Weights of a small transformer language model.
Architecture: RMSNorm after residual sums in early layers and before blocks in later ones, rotary positions, no biases in attention or MLP, untied embeddings, normalized queries and keys, local attention windows, gated attention, value residuals, capped logits.
Training: a variant of Adam for these matrices, 342M tokens, 5466 steps.
Each number is 500 + 40 x the weight over its row's rms, rounded and kept within 0 to 999. Layers, rows and columns count from 0. Numbers have three digits each. The size before them is the row's rms in percent of the matrix's.

# layer 2 MLP up, 1024x256, rms 0.0243, rows 918-1023, columns 160-191
105:547565464546488565508477508558445453542525547514525493558560601436519497503515506498540485461412
103:483487492580490594483512524548474467518505469472485441488578528509479377444469555516499550539501
103:527532524491405439605431435472482495389552449456487461492422485564523466517469513557548511477523
092:523463470588468503494402485501547501504505592418490480507537495560495464477482529449585521530476
103:486461492550492495583445501594517473475571476458404511541545515524483457536500463470511490563517
102:540481442483479505567513550490507499484507518491549542599469505537517387459566475621502481511541
105:513478525497509439553500450502589460452481401501433397502511520545517481538511407491492529498565
108:475526486456486457483442495489565372485555478474579456479546474441573451504502519485466520493482
107:490448498517441461499530506455488416477475427522554453572507561498526490474533503460541506490517
098:472530496550420500560500491502497499519492473425508472504451479475497409555561495550498456448478
092:444570574509522472442462451582492438458541458508439450494596454549520429513504451511509540488487
091:528463477541492545524437475505567514514524536439486499522588609538568547569508453468479596482534
118:502490484598512471449503542501458421537467509451551505411550553535457419517467522567489495446502
089:525469473503482478524565540544536547474508500511512494530565555575542483597504479537516448489523
092:475396544415493496492530538495484529474516545491484484569598464443504520484490501492514504510505
100:502499526518466599539471535530450499500481479458506514492522466530502548464516465521531491470473
099:470511478551564425520484479560572482543481524517510485530444520534526462491523492397495467516483
094:499513496476496510515590441467520501520475586492522460545544487493541514434494460488528464568540
096:510451512463519562575507447532524559483480537586544505487504444572564429484497490547508492559507
090:517402552474459468530459511483517510502485578520469491535432458481466464514486447478525597511545
100:529430550559473525507390546494461512518519490471448514485420554528469507505469478565480508558510
098:460490512501487492468484484470409429450505476500477505511473494537543518540547478484519551455450
094:473436555487473502462455480584559502512517509488451481428520581456554549469578481495472542439456
104:520450538441449516510446474503484471435501534575503520451501439530518428521453480517521489508505
097:548453472549493490512540499496458435529511550483562498523432497534478504441469500540422489536508
096:499526521456500458496527449489512463434545493495452495510548520471498460550528531486538489422502
100:481487529477515507543513485474593492470476523557600526549506453487512441513528493478400433474404
096:432574534448481431524484462498436513486525453423461438436491518459516612537589501432395544478496
102:500551494540494542479492541489509535459541505486469449490533526513512501501570435539467465494560
098:547440490479437485484528492433486492458446480462509504466507512527511489506442480571426482472448
100:496518521399448433491559435486531474486468518493527475515537463487520478522531479517527533468483
102:535412523495470537484497504470571497543505478530478539529411495474463521464506447460438451470467
113:502486503496525428505507440515529514468514445480472505570441464492466516480572468540491514461430
106:499449526490495565498542565513473482534501534467470514484523585500530426506511479429443481500519
103:513531487613520512474462459505512479426506508527590512500573511513579438525505457401514456565474
093:479510485498497511539495443477530515393555472456524487499443486522506486477493454416461519553473
106:500444470526508539508539484499484475508455483493438526481491524551489507463454438445469531556543
085:468583531408486502501519535481500417489474490499485476516450516477568517526530429483460486519512
106:486503493524489461534527521447536503499463553559465499517455540535491422497543491466474533505457
106:460499458559582484539501470536470475504519530534485472485508479552522493490500478466483498532455
100:517542458508513490504439446488516498492580439559399502467510443510552495479435518565451492508507
089:497495485450516441441516589506506553486414618481499485500466519521471555570596475478495500559436
109:507540521485506539562488535600478473487537457500516505499491599484647517505479545525520546425513
085:470493484513431530524498455500547536507505501544563522533522431546518482437498530549519522485466
096:486486478512568566511425506477503524550440548525554496496507551580566467459549532514449605465567
092:486502504611546439470483557569473524484534498535466522571466499480486525452472523502514435527457
097:535434517544462447499465531537541524432501425442436475464480567516462522496505490471424543530434
096:488503512517387464576506552537581439474499538506494458559493501501494563527485466482465502516468
088:487473550417544500591471560488419423535510582422504466514508539503523492427544479493486460494567
104:494488475469508526512523576565522445476468531503518462510504503504522543555514547494557467561492
100:501526507549503523500478492523540459497495512417517496476556614468634462515510474430464500496520
099:442573523468479486453479506517478406450469539521482492504518522499524441460503526441435499525538
099:463489480507563441495511482515530505535473488490442460573443539530484391593542531430475539535492
105:525451433506477493479480482532543471490461541458508466500567490522507494520458507497525579557561
107:545490469531506521533466490539450489495436560460500515505562548549581462506501446430458492466490
110:511495488543516469472497568544483450516449489380512457506514517522540554548508492424430520493482
089:510506586464504493562486425565564517557529521541566532452568455438525490474472501541514484497433
091:538534480472473499585503546560531539521478445533456560527527503530516491526448532559485504564449
095:514526517458550492437476495485554525524491438492524440484437483592494503465429433487439470524417
105:457447478461447444524493518510533532428506551517404492464470541524533518560522475464522485492505
105:483536549514533479561401592439438455527492432519511507506498480489482501485513514504480530511476
102:465520482492434479460444496521485446479513511504589454567554510480513500606526515367424469467566
100:512435490521581498505519519537527471530507489471459497440426518477470448444425499521543445530512
093:508474495511477485513547503501470423487534505457529509454509508486474457498522520484494523462525
101:489533526443501488586449457523460498414495459485515464494462467526502491515483522524474530443558
105:463467497562523479495522458495536505512528557563465512546542474477500419492487504490510511571545
105:530484570456404446543477513467513549511516505480455441448505544528514460521487513412523498506391
117:520455482564481514570438509478501458516523541508562473455533477529495472561506508569499514546576
109:449442509491565552540473475572491527406493585551446476460501523481559502561480504513537500462509
105:396551457466461477543544559515513498451446487533546430521520527562516545579485517416542520458474
118:451463545501491518526468556494496530467502512514579476502469572458569457460509513415472562423471
107:476469489469547600534498504461540556506437503536532519580494485525498467501530502507522526583549
105:480420511573520539523495502480506441456511468496560482567507484514534469539511549458432535491538
102:519504500469408528522498567517480441434449495484541437440531494557561491537546446506498471458454
104:412520476573514550488480529500501418477444554501458434529514522433443544527478462448505557491530
099:533411579487499461495449509501554507467470443518543505473460459439482494474484496482509489462449
089:387504504469543446502486544500579478481503510473427514529516463474493436463507502562510614513580
088:479551496493464521521497528471523500510558485509461478521483493551518465546517439522473563557525
105:520540513489453509479489445482495525528520521549437480494537528488573473502496528490441437502526
106:492464496526519506592514475490514570463517488519530453493491493465448535515477531494535463486454
123:458445564490563521497510529470492527505463492549453516497555526498454435468486520469518557519560
085:505518520479483475498451485490538501427523516599471494528548444497466457494501493507457558527474
098:535476493528504557494452456506528528486503513531521501448512469514501499404581437525456542459507
098:520510478522524499510442489476521438502505549462513492489491623494535484570491515462498445549504
108:471510475623524525493504559459521564503440463545459462472478562489492406437475486484522500503495
112:501519556565501512563511552509462452543507457481416523529469570475486498483484559546469556501479
089:519489499518481499491495502518482451476465509541539526528460433528501476535545520498515516405397
101:533470495515557472522464486503500547480496471515573496494534514486494433491505512491551508553488
092:509527481451541465468442488614512480482442512463490521491498550492496504503459451482494493519496
100:501531521496506455489473447506459521473508464533435498572475548541573494526467515536498508540524
094:512449530540484541475455542517500495497504448541558462496447438543495544483524503572401492455434
096:499546542507564516483512501521398518439410474493464485381439528452503552448542515485458500439475
091:526542503486477539558410432490488496517528524507538511497463484450530455470498530603513531549443
102:461490500557541481546404427488534532498517472523484493513506480568501460400545436459493546609594
122:456506538508516522530500479579495481471489531544443435543491617540517444491539495403418501489540
104:487444502522492465522557487487514528456463456517508482487492527452509568518493546507455497522467
091:478548543528598479545486532504570453492530499469539507479504540458488529511556501513567537449477
098:502566585430477474491523538503487552492528490467542463486620468426537453493549527508528559516566
113:465455534469545544567498589496491464472508574475522474480521537524548407516521521520463528486512
103:472497492461441449556526470497479513448526449496508432514588494483541416511503438575521446550526
101:431585500504479568500511487547483454477406516460467472505498609504492524602499454478525543479488
100:508425505550520515503483552483471467555534476495541500533446488559499459452499561491473548500396
093:464411505473442468518484582538447518458534546500560483461505451466503514447427494455459545475503
106:449538537483461504525514415497458530477434463463515456430447510489486499442553437453485525453531
102:509388503493526518491527544521593549528559501486496487489553503509507420428532495519548580538463
112:427480499569560495466461493505553419477458593485460445559510571485488489476479487417491464392458
# layer 2 MLP down (transposed), 1024x256, rms 0.0202, rows 918-1023, columns 160-191
103:531547495543474513499503513491573478538557513538491467423471550496502467509539526435494539516546
106:501509491562500464554523479511450482412489519427466554460473507523483524459477512488482437530491
105:497477456555548487432503556530459505496499516507552508529599496501537550468540489433514481558535
098:462541479500544449511438519424486453454450436527468543464541466453489526539530487523423528484512
102:509467510446493527507475431445443452525548508461504449487428537517531485493546531411505562518494
098:510465518484473536530508467426484493489491550426528449511528485477492565484502551490502457495468
111:487563525634599483498494522516480492463452439507463475524469382404493558465435492464495498445457
108:485480530509514507446469463472494427546469531453461482493425445566460535525517552496533478460543
105:523455553536509517474468507474541519535512499538610547503481489542524481428503503515547470530502
098:507493532491560482523450438510486507473477434486492478451522493457515524460383470542565530473504
097:564472513430517445491539522398397503490487478417483487524480514525557525521518521507430507527502
095:533493511545478516464512504457498493509438528466519493427405502496445486455535487527444473514488
110:486440487509470488524526556493538508592463585460535503468509548567534470492474503490480579470560
091:429505510453481500446446478493494489530532477527494478427481452386514541480512484495520532519513
087:478496542527512489497506499555446508512545491512506432501487525474508532572483545548474522460465
104:554502494530544544525542524558461447473438493489511568547482509430550538502522480502531489579447
106:532495589511499493537596483512487522566508546512491463543550530548495553525515566453423469475472
092:452498606522528451523486491523510469505463476539535486474453498500440480517494585502465521410495
101:441457505473489556478539534443573522457488586471481490518482547476517517481501444507527481484494
091:544474516465536590518524471517526478498531500432484455521596502514489490539468481458466491445501
099:504507523548491512517535480468431516493410482494547385443484518473547456457516454479472508476434
095:525498514472525519518480512534493537455465539467619573463469550464536512554445472500547484472516
096:475522542539571487496554580508439510537451545516484573515509492449480424504481528476483499515485
108:469485480526476509538457474471468514499447520492451513506439514506439483483478491405471453492484
101:498494525494427527492520502497506628470508456550528496553563496512427527551506492516476471444581
099:502539540500473460472543538503466557564416491511599508442529530553514557473488503499524480535451
104:536512444443556411448477520487439500503560415418490401511558505511598491448539467577448462500485
093:566461464524506512555578511479557553534530463481509508549587538548516496491487478536491447575527
099:445465513512468545567496519557449533509486465508469599592494517558513461539476538526525630517525
097:519583454517516487537505464488417475495515517529498456477477519549519511453558511458485496521453
102:536519479522547537507518556499501526486470485464519513501471573488476423484468525501482535486510
101:487530496576541478506464530516504396472485576491479505508555510553516484486507574576507631574496
110:452467483522470495510428533521484483529568470490518454538511493472508529462491498477461569602565
097:499483479514511533475538458435506493490489437492468414506521398578585566472541466500491504426481
104:451445538449490531560457406477518499501477449460476459469506503439451519450507539565472505530496
094:484478530517527492533470505497511462499520499528462555512524567473511490469500545594544488468461
109:520594504545515546506506575536451525511492475556502519481502426552497456476516465491528514455576
083:545410498543494520495487491564526545570494483525488441483503517495428506538478487554495579513497
108:427493497468474516509584466456540477499492607495483558538465432492542490522566513544557514520521
107:567512575445407444484512522468568428481509516533502521464538472524485474488554480534585542579522
097:513504509507493514546513588508484518523477494514576547489405509472548573469528492431497457460463
090:534478534567527482533517497567482542483531501477487491571496492567540437467459545518482516447501
106:485536507522491509551463506528482494518408551536571501447468564498567543459495410480490443509500
094:445451502459528461553524531552462479550534521488523475515463463572556530471519532429490521557567
093:582487530496453443452499482487495495450530504461468514504577494449586481483516476513549480492485
091:525537488466494547530503443515532417568476470468556404451502509524457454459563469479474571478472
090:447533453473534508504494489514490508530490551515539548501465497532504518514467541522534518468582
094:524544484516534539570562458453509530464560431453483491494486559474489471537502512500535488482566
076:540516487561487531439506439524559554469539472576516589499491418482486521495522498506535537502438
103:517488572520514555517500483472429558570445481561470543520532494415438545528555497511488517429523
109:472576471437492491502492533539448506479497514576480545488549493501462519515469493516497441422510
098:538450438529527505537514504505455599550528544513490593533535455485472516516523495503496494511499
098:472474449475454533495506487518530494454492498506497528433562537570516542453460485519508539511413
104:508548522463551507498499551476521481507508498502510507525510489439508483594577480503435568555562
106:421470456481514544506512467518436461573533443544490511562470508510584472435538501523448512568542
111:551460472479458518519508465520549483495494455445459488506493507459548492480486490486465570504462
093:534438503435498488455576531433447426525468470440426507497454557473530509473569521495480417523469
092:522484488479522520474576470485397503459584536441500471471475557528511493463523468455433482504494
099:563564567503512440459479504489496522558508476442437451563432434534516410444503540468567553490507
103:541534487511516456569564484496544421475523518440484508524499503449461501533506513477441459472439
108:489502512481528516519480512455528501444518441438524436442532524578512504562526520517468506447515
096:588530571449499493511481518540502566491512496535436481426534509525469494448493466505466486456526
098:496527541501506510452533468498457494491415511506506441548473533537509497461572513493463424429537
082:540514548469519471503429464487505500488500553494522455470502504585505467495500507505460505473433
097:506434468491541429524431523467531490572479517483505541434428473509452525453471515527494536532510
101:491493435503544452493538536483587471521447560524529514476451541479493462576521513415478443444551
102:513504445504533528540468478454468526541504575477478511543489497519578525487524465584483562492517
117:498486504524587586472486476460638546501510558470521543522464457427526575502548464480501527439512
107:488537523446513441457527470508530500530536492504481499478501509506515446501470552576441508477529
101:513487532475476539449462489532484508474570497511558480586503594469508511397517488507440530528480
114:457450516521452524526526477444490529580450514548543467514468479488480484490539485550436512504512
100:519487484472459535470451504489505521491566514546462518410478454531503535526474384538552432451505
099:536529472472531495509492474550490462502563510518519491442497538473410523507499520444542522419510
103:458472512574516510460527528548579530524574578533495472511465424560496524501454529542458575542479
103:588423460464494533472467521467476452546521483490526524508491530460509476511511430430551525430482
099:423539470561528496500522476537468565474497464402482416525484498554508589531499479457445547545505
088:578486532487468472529536492468451546420497543517486442551513501489437531506540487463469469473471
099:551556391496515451535505473495477487499514496517528498565501538531508530422545533516461503514438
105:498484560539468529543475553487543517556485475523498523475521500493378542483507499516497606520530
108:516536489516484518522434516504576457488435584524459510465572557557508476477471555480495496518506
121:527521544495505553543573592575550506625548528492577531561443487493507493494511566478540478513540
088:550496429548561440526471464542458515537475478504547549458535513528508536466510524499539441501494
099:474542475546489447420514424489460511542548477476515449546562464486504416512558482457547473502510
097:460510601436478517472522446527493451513520498574485463500475460479515542498499576523591511488501
107:506519480399480464479573409489523418488571470536438508504553507486498458503493452450525503535488
109:527556445489520480493438546496464462476545506445455537336465486538574500441515506480468469469523
090:501514493521568509553476464440449490503448454578491542466529504475518476482457501529505459601597
107:467487510523537520538560493450539471495482459475483480547461485493430468526532463469460471488576
090:552524514580430531554559575416511505441582520501540492494507506533559437440496537509468511470484
105:547462498533472443523448518480541492455472516509452499512487475508469479511517541488517491488542
099:482487430470492474441461471502464524611540505467480533495548628515504506469496514413528506529486
098:500469545516485465590565511478500493444485531514561593529497506550451454465572580485514527478520
092:519503482493450542497576556494543440479438528500524484498528526556563527475546523477538489474503
099:531499499453452537513497482531498454499509430548440460533467443435535600507540487492484487436445
119:483473456474448545508522461481461490453406440565529535534445407474473514542490514460513553534496
097:492528476513496459442524518500533462516493438460438458529539495471470413496500572529532472423525
091:466490436481427531486556459441554509496440476500506461494471472474488481479474502566525525501546
102:574482430530495540518514526526466452501501443462502472556439566486449540472503460469474410458500
106:447429569478491515504548426433566514496467533447503524551445488524461468545482493489524487460490
097:510503513430539560530507510477510448510560548477485552527487561422465515508550532514488533484564
107:610502468576503441475437455464585565519532573478576468515453489509532487544531535523593487469489
101:426580544501557471535523456575545523521452542458486540471543523424559503529522535507560477511557
089:504491483536526557516534488465606500537516454490453444540522507511500470453552500455566544449563
108:484493471612514507513502523540507491427528517505504531504456477543533483419435481507525541566514
107:473466428456560490513484497517425447455515486554533460483436521499509497456514600446488422457479
107:516510510505483453490551547428498499529469515489594576511521449430489492436499483563507481511473